{"n_layer": 14, "d_model": 128, "n_head": 4, "n_kv_head": 4, "head_dim": 32, "d_mlp": 640, "vocab_size": 2048, "activation": "gelu", "norm": "layernorm", "norm_place": "pre", "norm_eps": 1e-05, "positions": "rope", "rope_base": 10000.0, "rope_fraction": 0.25, "qk_norm": false, "attn_scale": 0.177, "bias": "all", "tie_embeddings": false, "parallel_block": false, "init": "uniform", "init_std_qkv": 0.0423, "init_std_o": 0.0423, "init_std_up": 0.0423, "init_std_down": 0.0, "optimizer": "soap_variant", "lr": 0.00501, "lr_mult_o": 0.644, "beta1": 0.95, "beta2": 0.98, "lr_head": 0.00822, "grad_clip": 1.0, "warmup_steps": 200, "schedule": "wsd", "decay_fraction": 0.707, "decay_shape": "linear", "final_lr_fraction": 0.0, "batch_tokens": 65536, "seq_len": 512, "doc_mask": true, "train_tokens": 175100000, "steps": 2672, "dataset": "wikipedia_en"}
Each number is 128 + 24 x the weight over its row's rms, rounded and kept within 0 to 255. Layers, rows and columns count from 0. Numbers have three digits each. The size before them is the row's rms in percent of the matrix's.

# up: layer 6 MLP up, 640x128, rms 0.13, rows 599-639, columns 0-63
# down: layer 6 MLP down (transposed), 640x128, rms 0.132, rows 599-639, columns 0-63
up599 103:112141118143106105122117146121139115171123148164099121112093173139077109129115138153141148117114116112153133135116175161130162159132145099145187133130164165087140144130163102097138138102103122
down599 104:132138133100173157124119130115130144133146119126169170115110113138116140144139079105110167137171187101150098140117139143144152100147113125122081151126134110129082120175153138135150117093106163
up600 113:133131160093097125160103147133122139132113132135112122152139113145119118168153128135122167118145139085126148125137138138094148137142172140138181148097126128122127116086119140141141128123117112
down600 106:138056136109115164090134144156111125142135106165118105132136130088125129126148138164160120162165134167145140158068151100177120112152137131123177126133148110137097180114108117161099096159138156
up601 101:117084088128116140098140151160114118092079107151091145116160153096101141125070089148147125138088138083096168132148174108118142096128140140096149139139145127101104100125163133085127169129132149
down601 096:116152123128105148117169104122109124127127158108156090104170109117154095138115131121141103133111095162165098173122111136175126149144074162165073117160149108140133145163080131130150111152148163
up602 101:129135104132134150135084098109125149088164131149130158172142148175081111130117099092128120184118137112121145176100140098117159151108139173137136117118150106117116135127128112082130147128125125
down602 098:137123136090180139186129167110122150117129161123139170105156129122168102084139133133163147126125132145131125119154155112135134143142141081173123098128125119133107123173135132155120166123158156
up603 093:170129139128117134119121121137158110137057111145104158115113173151136144143091132097187144116109116163130128145090105167106089120108127158119137136168160119135104100144119125093135160085153148
down603 093:073112109135154165155135068150138144141098102153120113129143147129181112125124160181122088095106125127129177077136117153128129160157108150113164134120132144139157127098149143129103157100113127
up604 103:096148153133128123137116138168125162115086118157146134093128142133166131145137149128063083109103117059127103131112060117146141110096179126145132107113141139091127104117151149135112130092146105
down604 105:087139114135128118101117098130109095140088163114134182087110120077137116131153133117127139118093132150105134173137125147086138104092090076150136179107124118112127103177136124131126109162109115
up605 094:124108128130129107155136158124037105092119111140139123098143122121087172154151162148152115108123107123128124090114099169116107128087144096176142134141113117126153135118133049141125132113079136
down605 093:154130136153145118115116110127145155119140159130128104159155141150119110130112130126135144123126125158112125140156130132127150130198130141075164097114105101117089109160111145139145103081146121
up606 096:082095135130100105137169133138153122114125170151101099164186108137138113154150091130142122083155134157141128097088147138097135129176134084134111134131150148097144108118142216119150131086107112
down606 095:199131093115141152122120160123145106158095116116126141093103124095109140105155086156122095175141127078141190157131137131162134119136127121138138116138115123135133143168124171157117076108106109
up607 103:107132107127097130123116166168098101180112072163098125106119136147082115097138143137125143102131105134139122128103168166117104135121119125116184126130134104136141149182125110139132139143127085
down607 099:117129148114101151143101092127114106126112098069090136130151116125132135178119091119118154132132135133145109105132132147164120106134153138140083108097157115168109115118122136140174144142119109
up608 084:140118136134118142137141085125177054148112092128115153152160110140144165094126086119072116123180160090110107104137147123115127140109128094110160143137129148106072108141103064096127158062097148
down608 086:143115132121131111148108133122107133121166143108127157053104157116123139128141127155151143133129090160158127106132161141120132118160131152160100146110120151159166110144186172106105136147155117
up609 104:118147077146153136100101127143084141117151153083121137159130115088116173129137139138116139108118115156089142091173117123092206127117091139103106137132127110135157187112096105150143117122155113
down609 106:149089123153135086115135109149115104129119134149112129113108152140080125114152129128121085102119128130092135123107101114161127140118084100089116111115121109137122147078148126112129138176126114
up610 092:113113127105112129137111115131136079127145114107123097141114089118141115140152161157152158152109172093172144104150100146124075084126112119149107136134160168158118168157060108137114139159131120
down610 092:142088145138117139143159107128128164117092135124130132127114157061117163113114105132128124132127097110101107120133098106156165136166124109098108119122134113113145119146135132128155089130116123
up611 118:103157155134101154121143141166142184066132152144124082114140129090098105137148097102068152097106102103121097126158133135144111142099123110119153127105137151148157146109163157134122147115127138
down611 099:161098121148116113162138105132141125142100099100164174160112166153118093145100140133172125120125186153145133117125146134109135118183139139120101128138127180137137114143108109140137150143129110
up612 092:124125118120125159132116100122120063102129117081097181153168144114117150133113161155125135110122115109101105103121099074123118139104115145123147115184156087134088187130127132171129067132127109
down612 099:128145139109094070122164109124137186135112139156078163102135189129089180089151100109145162122134151127123128112131132100100160117133113154118114114153127134131135085147100139110127098164094107
up613 104:134141141130098159101100172123138119110132109169143110165104127109141118150092081129099141093062170090153117113126111127108133114122156108115179115157102099129151119172109102165146160112136092
down613 105:160111139129138132123148126152112147129083093073076146120092060164136118141132142122122131126120167138137149144092157116140174163149112130128134142124092108109128155111123127099116127149129170
up614 116:120110128117143165197108142186141139120158101133162068145115121139109148157160137112133138166104118144147123128114105130131078117075132084177095133179117134135108101102142107125160170115145114
down614 119:082132110138110169106174140146152121122140109099135125114105124112182127106123116137149128106138101134121107122114137140128144146111144139135119093110100176124149099123158120070124068124146072
up615 105:127099148137121126125137101141131135145103086128138150169104120152136142117136121132189115144153121095106159133131136084143123102103160138167162156143097095150147149128080152102127117102127111
down615 094:132169080132104093155142163137118191103147128107102085118134129126133084140157139172100145142103137137138147120130135149105142123145153113094131130079149138137108114126195137128121138118141096
up616 109:112143126178146119142113132135120135107110118119166088139099087128134177104137135143148151096103138176114131130169109131120102099119154131150186143122122115094105099116117113152069136094123102
down616 108:121135102106150161117148153138132143128168140114115145133121119180135125130113130074123063130091118186072171153116126140117186160157126131107160091138083133141137120132132110114123100122117121
up617 090:123129149139138138111094132160120169112071132168111121127170141137107114109123111086139128138120126119130081146075144151142135127130134108123120094146101081179149135134130127114142145159116092
down617 079:089133123104098132117124116133129118100147133109081169099088135092142089129127144124125096139143128149105111120147088057118084142114104154134123123119136170156121097137101162142095112159134096
up618 106:099121142104105145138099146094094143127146147099149144075141140140145155118140126144157114098160111114211128100135107117119099125177131139106144165147158109123110155134120126146157125128125119
down618 109:166111149174104132140160130125133141145117153156061128126145104100165111119106128104159151123178104143108108165130125143137139138134156156110097126116095133164103162142153139127111104149170068
up619 106:160147097151093124124119107157118115109120117119168116133126152150135145143147151121108103125114139102133145084144164095129128187135141129153154119135135140054171159154168120180130098078129111
down619 100:145102105089145151151178117132171121163096106102073151131089150151108091122127118104125128132105095108082107119137108133127118091125141168112189147151143110139109140145093082124118111123133113
up620 102:126119121168112106148100152163157142090115152098145133116137107128116125161132164108138156112135131099161144101111087134095087079104149103165099127104112135108071143147150108152143151124140160
down620 099:137125144097107130084154066097067117143119106122120144136113119153108124101122131169106140129087116125101120136136134117175138124143082160091131160109153138126148131110130110133119134147148063
up621 092:171124108090156168088150118107115177112102137129134119151145125091107113152120114092155133118120170142101180140105091100163140174118174125176137100129136151155105109131114090119110144133151083
down621 100:124109120119095112186086093092132109137105140159169109128117112112140093083113113090140107114139148136164153158170127143134109102102125149148102135125129111128110170125110102139095099152125132
up622 090:124127109133138100110092085133171103130105111134125156101156179143127146147092135111150132125100118121115109122116090101123126159092131130132139123118155136135169147097122139143131148106096150
down622 093:096134081110101122146153071089136147198181151168129125142106155122137144108115117093098115087140136130127132150136119146133149093125121103134165125153143126189125139158152143147130098126133138
up623 089:163151174137123102133133129166113140115162124087089158155144137152122153154144075100104149131131107079132145110098093154143175144104137142117111128168138129119176121106115133119130131094109092
down623 090:134134112133121202135126126130132112168117123131144153101125101093158143093123179133150114117080163106091148142179116129155137126154111114153127127131126168149129138132117107172085142133140157
up624 099:128160103109116208113133156129144157114115119148133117108100125127150107137127107131121110112094149165111109113099132094104099100141139150126116123125128152161159150101129099132157124113092108
down624 104:108112123136108142146137162135118148147118106130130146123105121142139095128098108156168141111133112100131098081109125144100114132179132125185083098125118148176159132043134110112111122183113124
up625 093:136078116109119161180107127132102157147102092162128143121091134159147138122174132109131115129122152112119163125113121123114126113101137082137168109138116137188095151134171085121131138125117095
down625 083:116153125123131109130172121106121128107133163128147161118129128132120125150122120139162156137104099130117119151126107147194078144152105145143106143132112126089138080135096144116134133130124133
up626 087:121140103151154120158114177126150173099146091146085149156141141142073124134113146119154155135091149152129123130112107106155135106114151125139150086132136116162146110105145126125166135133146130
down626 090:137109122103096130125134101099126067173157128089141120115130157132175112110132114132120134130157126097161115124152136130139095177136120150128124146101137143078122155161125115147082122117106098
up627 096:141117126134137097141105065101121120102132053166103154117157138124142129160108184129138141116101134112151168166148135130103102088116104171150136153119170138151103147103081135129121130138105101
down627 103:152131131139125137097162138185115186100130165097139132113136125121134164106116087123132134103095114127104127130078121152134162131092142143143113146167130149144113136136140118140088161170125123
up628 110:099134131122115120096117167152127121168126150119108142151184145102159163175155110142141166070135084147118136133119130113098098116141128161160184111114138150141135146073144117111158126112156138
down628 107:141152124099126101083115130121125128139119153131149133138131133152113137116186123105093123132125127102117117118183163146194163166144135074124099140130139147129115116138140148109123162113136136
up629 105:172172141081097181176108113134154145104101138118130106132147112112123108131151117155076120120100118157126124158166128130119140165116089171121152135164117140145136125097110114141148106148109098
down629 105:141152101123156160126124140113155090186092111150174117115144108143119137130119140160122169087145118157128121158139140130143141108150090117111152119156151138097116181104112152062105140169118102
up630 103:140158133144146136146112154149105161156172165130052135158112130116132105129141114127143130116102147127171129125121143147119108144125109147129174077118146156174126194140135138119108123122142115
down630 101:119097137121066124154140132142115118134122098135135143171131130153135112101133098151165145127124121128132074140115130133146134102162114150108112149112120150111121125157150144090114121153119198
up631 105:103104111112126122142093152093089107143144106137141132145142071145113118151131102137103133102103165075100141100121115155118102172132105086126109121149113082125127166139076147103166112120149116
down631 123:128149117112149098119105143169116149128126125117121137120099140184114128141115116139130094121127129089166140164113141163109132133139154137078160135123084123127153097126151164130170108129153157
up632 115:137126133113109107097117150101139156075148141149128190119120136149153098161117156145158152115076171077106111133131117125122101110125157119143133115115152130159116139122164119106118145140124142
down632 105:137146137147180113111117086148142083111125115141127130125068133115124153102164139097128096167091110124113086120140123083076124095122119114092121082114137140106117113162101109110127112163147163
up633 102:141134121146133135168151144188163142145082146073126114158148152177106122134114158139083164167122103118134128112160106125135094135139139136112151096154098109120093136148124107145127130110111144
down633 104:138101129093178154127124125097105143133149119152119133100090115119125134143153140122136141160115106131088107108122112134116138103102141154140150103077158085116120124100110134099143134122130097
up634 106:126096122125125113137104144142141131107139122097189119144156134132136131135139096120062170113147137076137062095178144128114161124116136125141161110119165135161133150143168137139160125157131135
down634 102:096171139139100150114149101121129099147127142115043141138144127135116144140136151137142097101100127151141161148093103113125112125124132128093096151140101131142113145132080155091116139123136123
up635 109:108092108124133170091121096135091127115103132111128145149174151109165139160117124150151137112182149146166181113144125155125132106118145153098106124115163097121143170110064128112137148140114112
down635 104:123135176128145081195141169129154147153151132127130096076106119119092108103148127108094130134078120102119111140140094125104110146105130134155133100173066140122125121160119132100096107134158083
up636 098:132146099111133104113121147164120115110109141147101120088134133127115136136070134070135118133152141102151106119109136077154168115180147123139145117141158108111125141113135135136144151100161141
down636 077:111144166126110129162136152104125171151105178107140112135096150134174111095145152149134101128096135150150119133153121136128082167114090098087143105155120142104095116150108126137135070151132106
up637 098:110133126083147118121131124137075151135171116120107141135123076116111120157105140135110135135102132142077189102161144145130129155118134140143133158158131093124129130082106135129140124122114123
down637 105:134132162149132141158087148129139144113104140133140145164103159134141137123157116139139134115138132124095083102115137139133112123198132106099134153143147139138124121102088059160128123132168180
up638 094:132192112120079144114136157109151113159132155106106170133151117147125091202101140159139137149147151097089133152135140141111115106125143131122127106113113149169156145070120115135131127108114162
down638 109:160118103136126136119139158194108134133162138084105116153152119127136131119170118104149126156100106120120116145095142082124146113130117161173105098102117140168121148145103101148165145114154148
up639 103:087138127151134174110129140150134186170148140111139112119142116136155127129094100118105152097108112122088118161143104170153104113072147124175180113119132142120124164114102165131170145128142148
down639 107:117150141137137133145146152098156142114147116135095138109151129139131131148099140150153146099150065133085082121136150105128129097154135090086141164115115117145141127187125112095121160135123109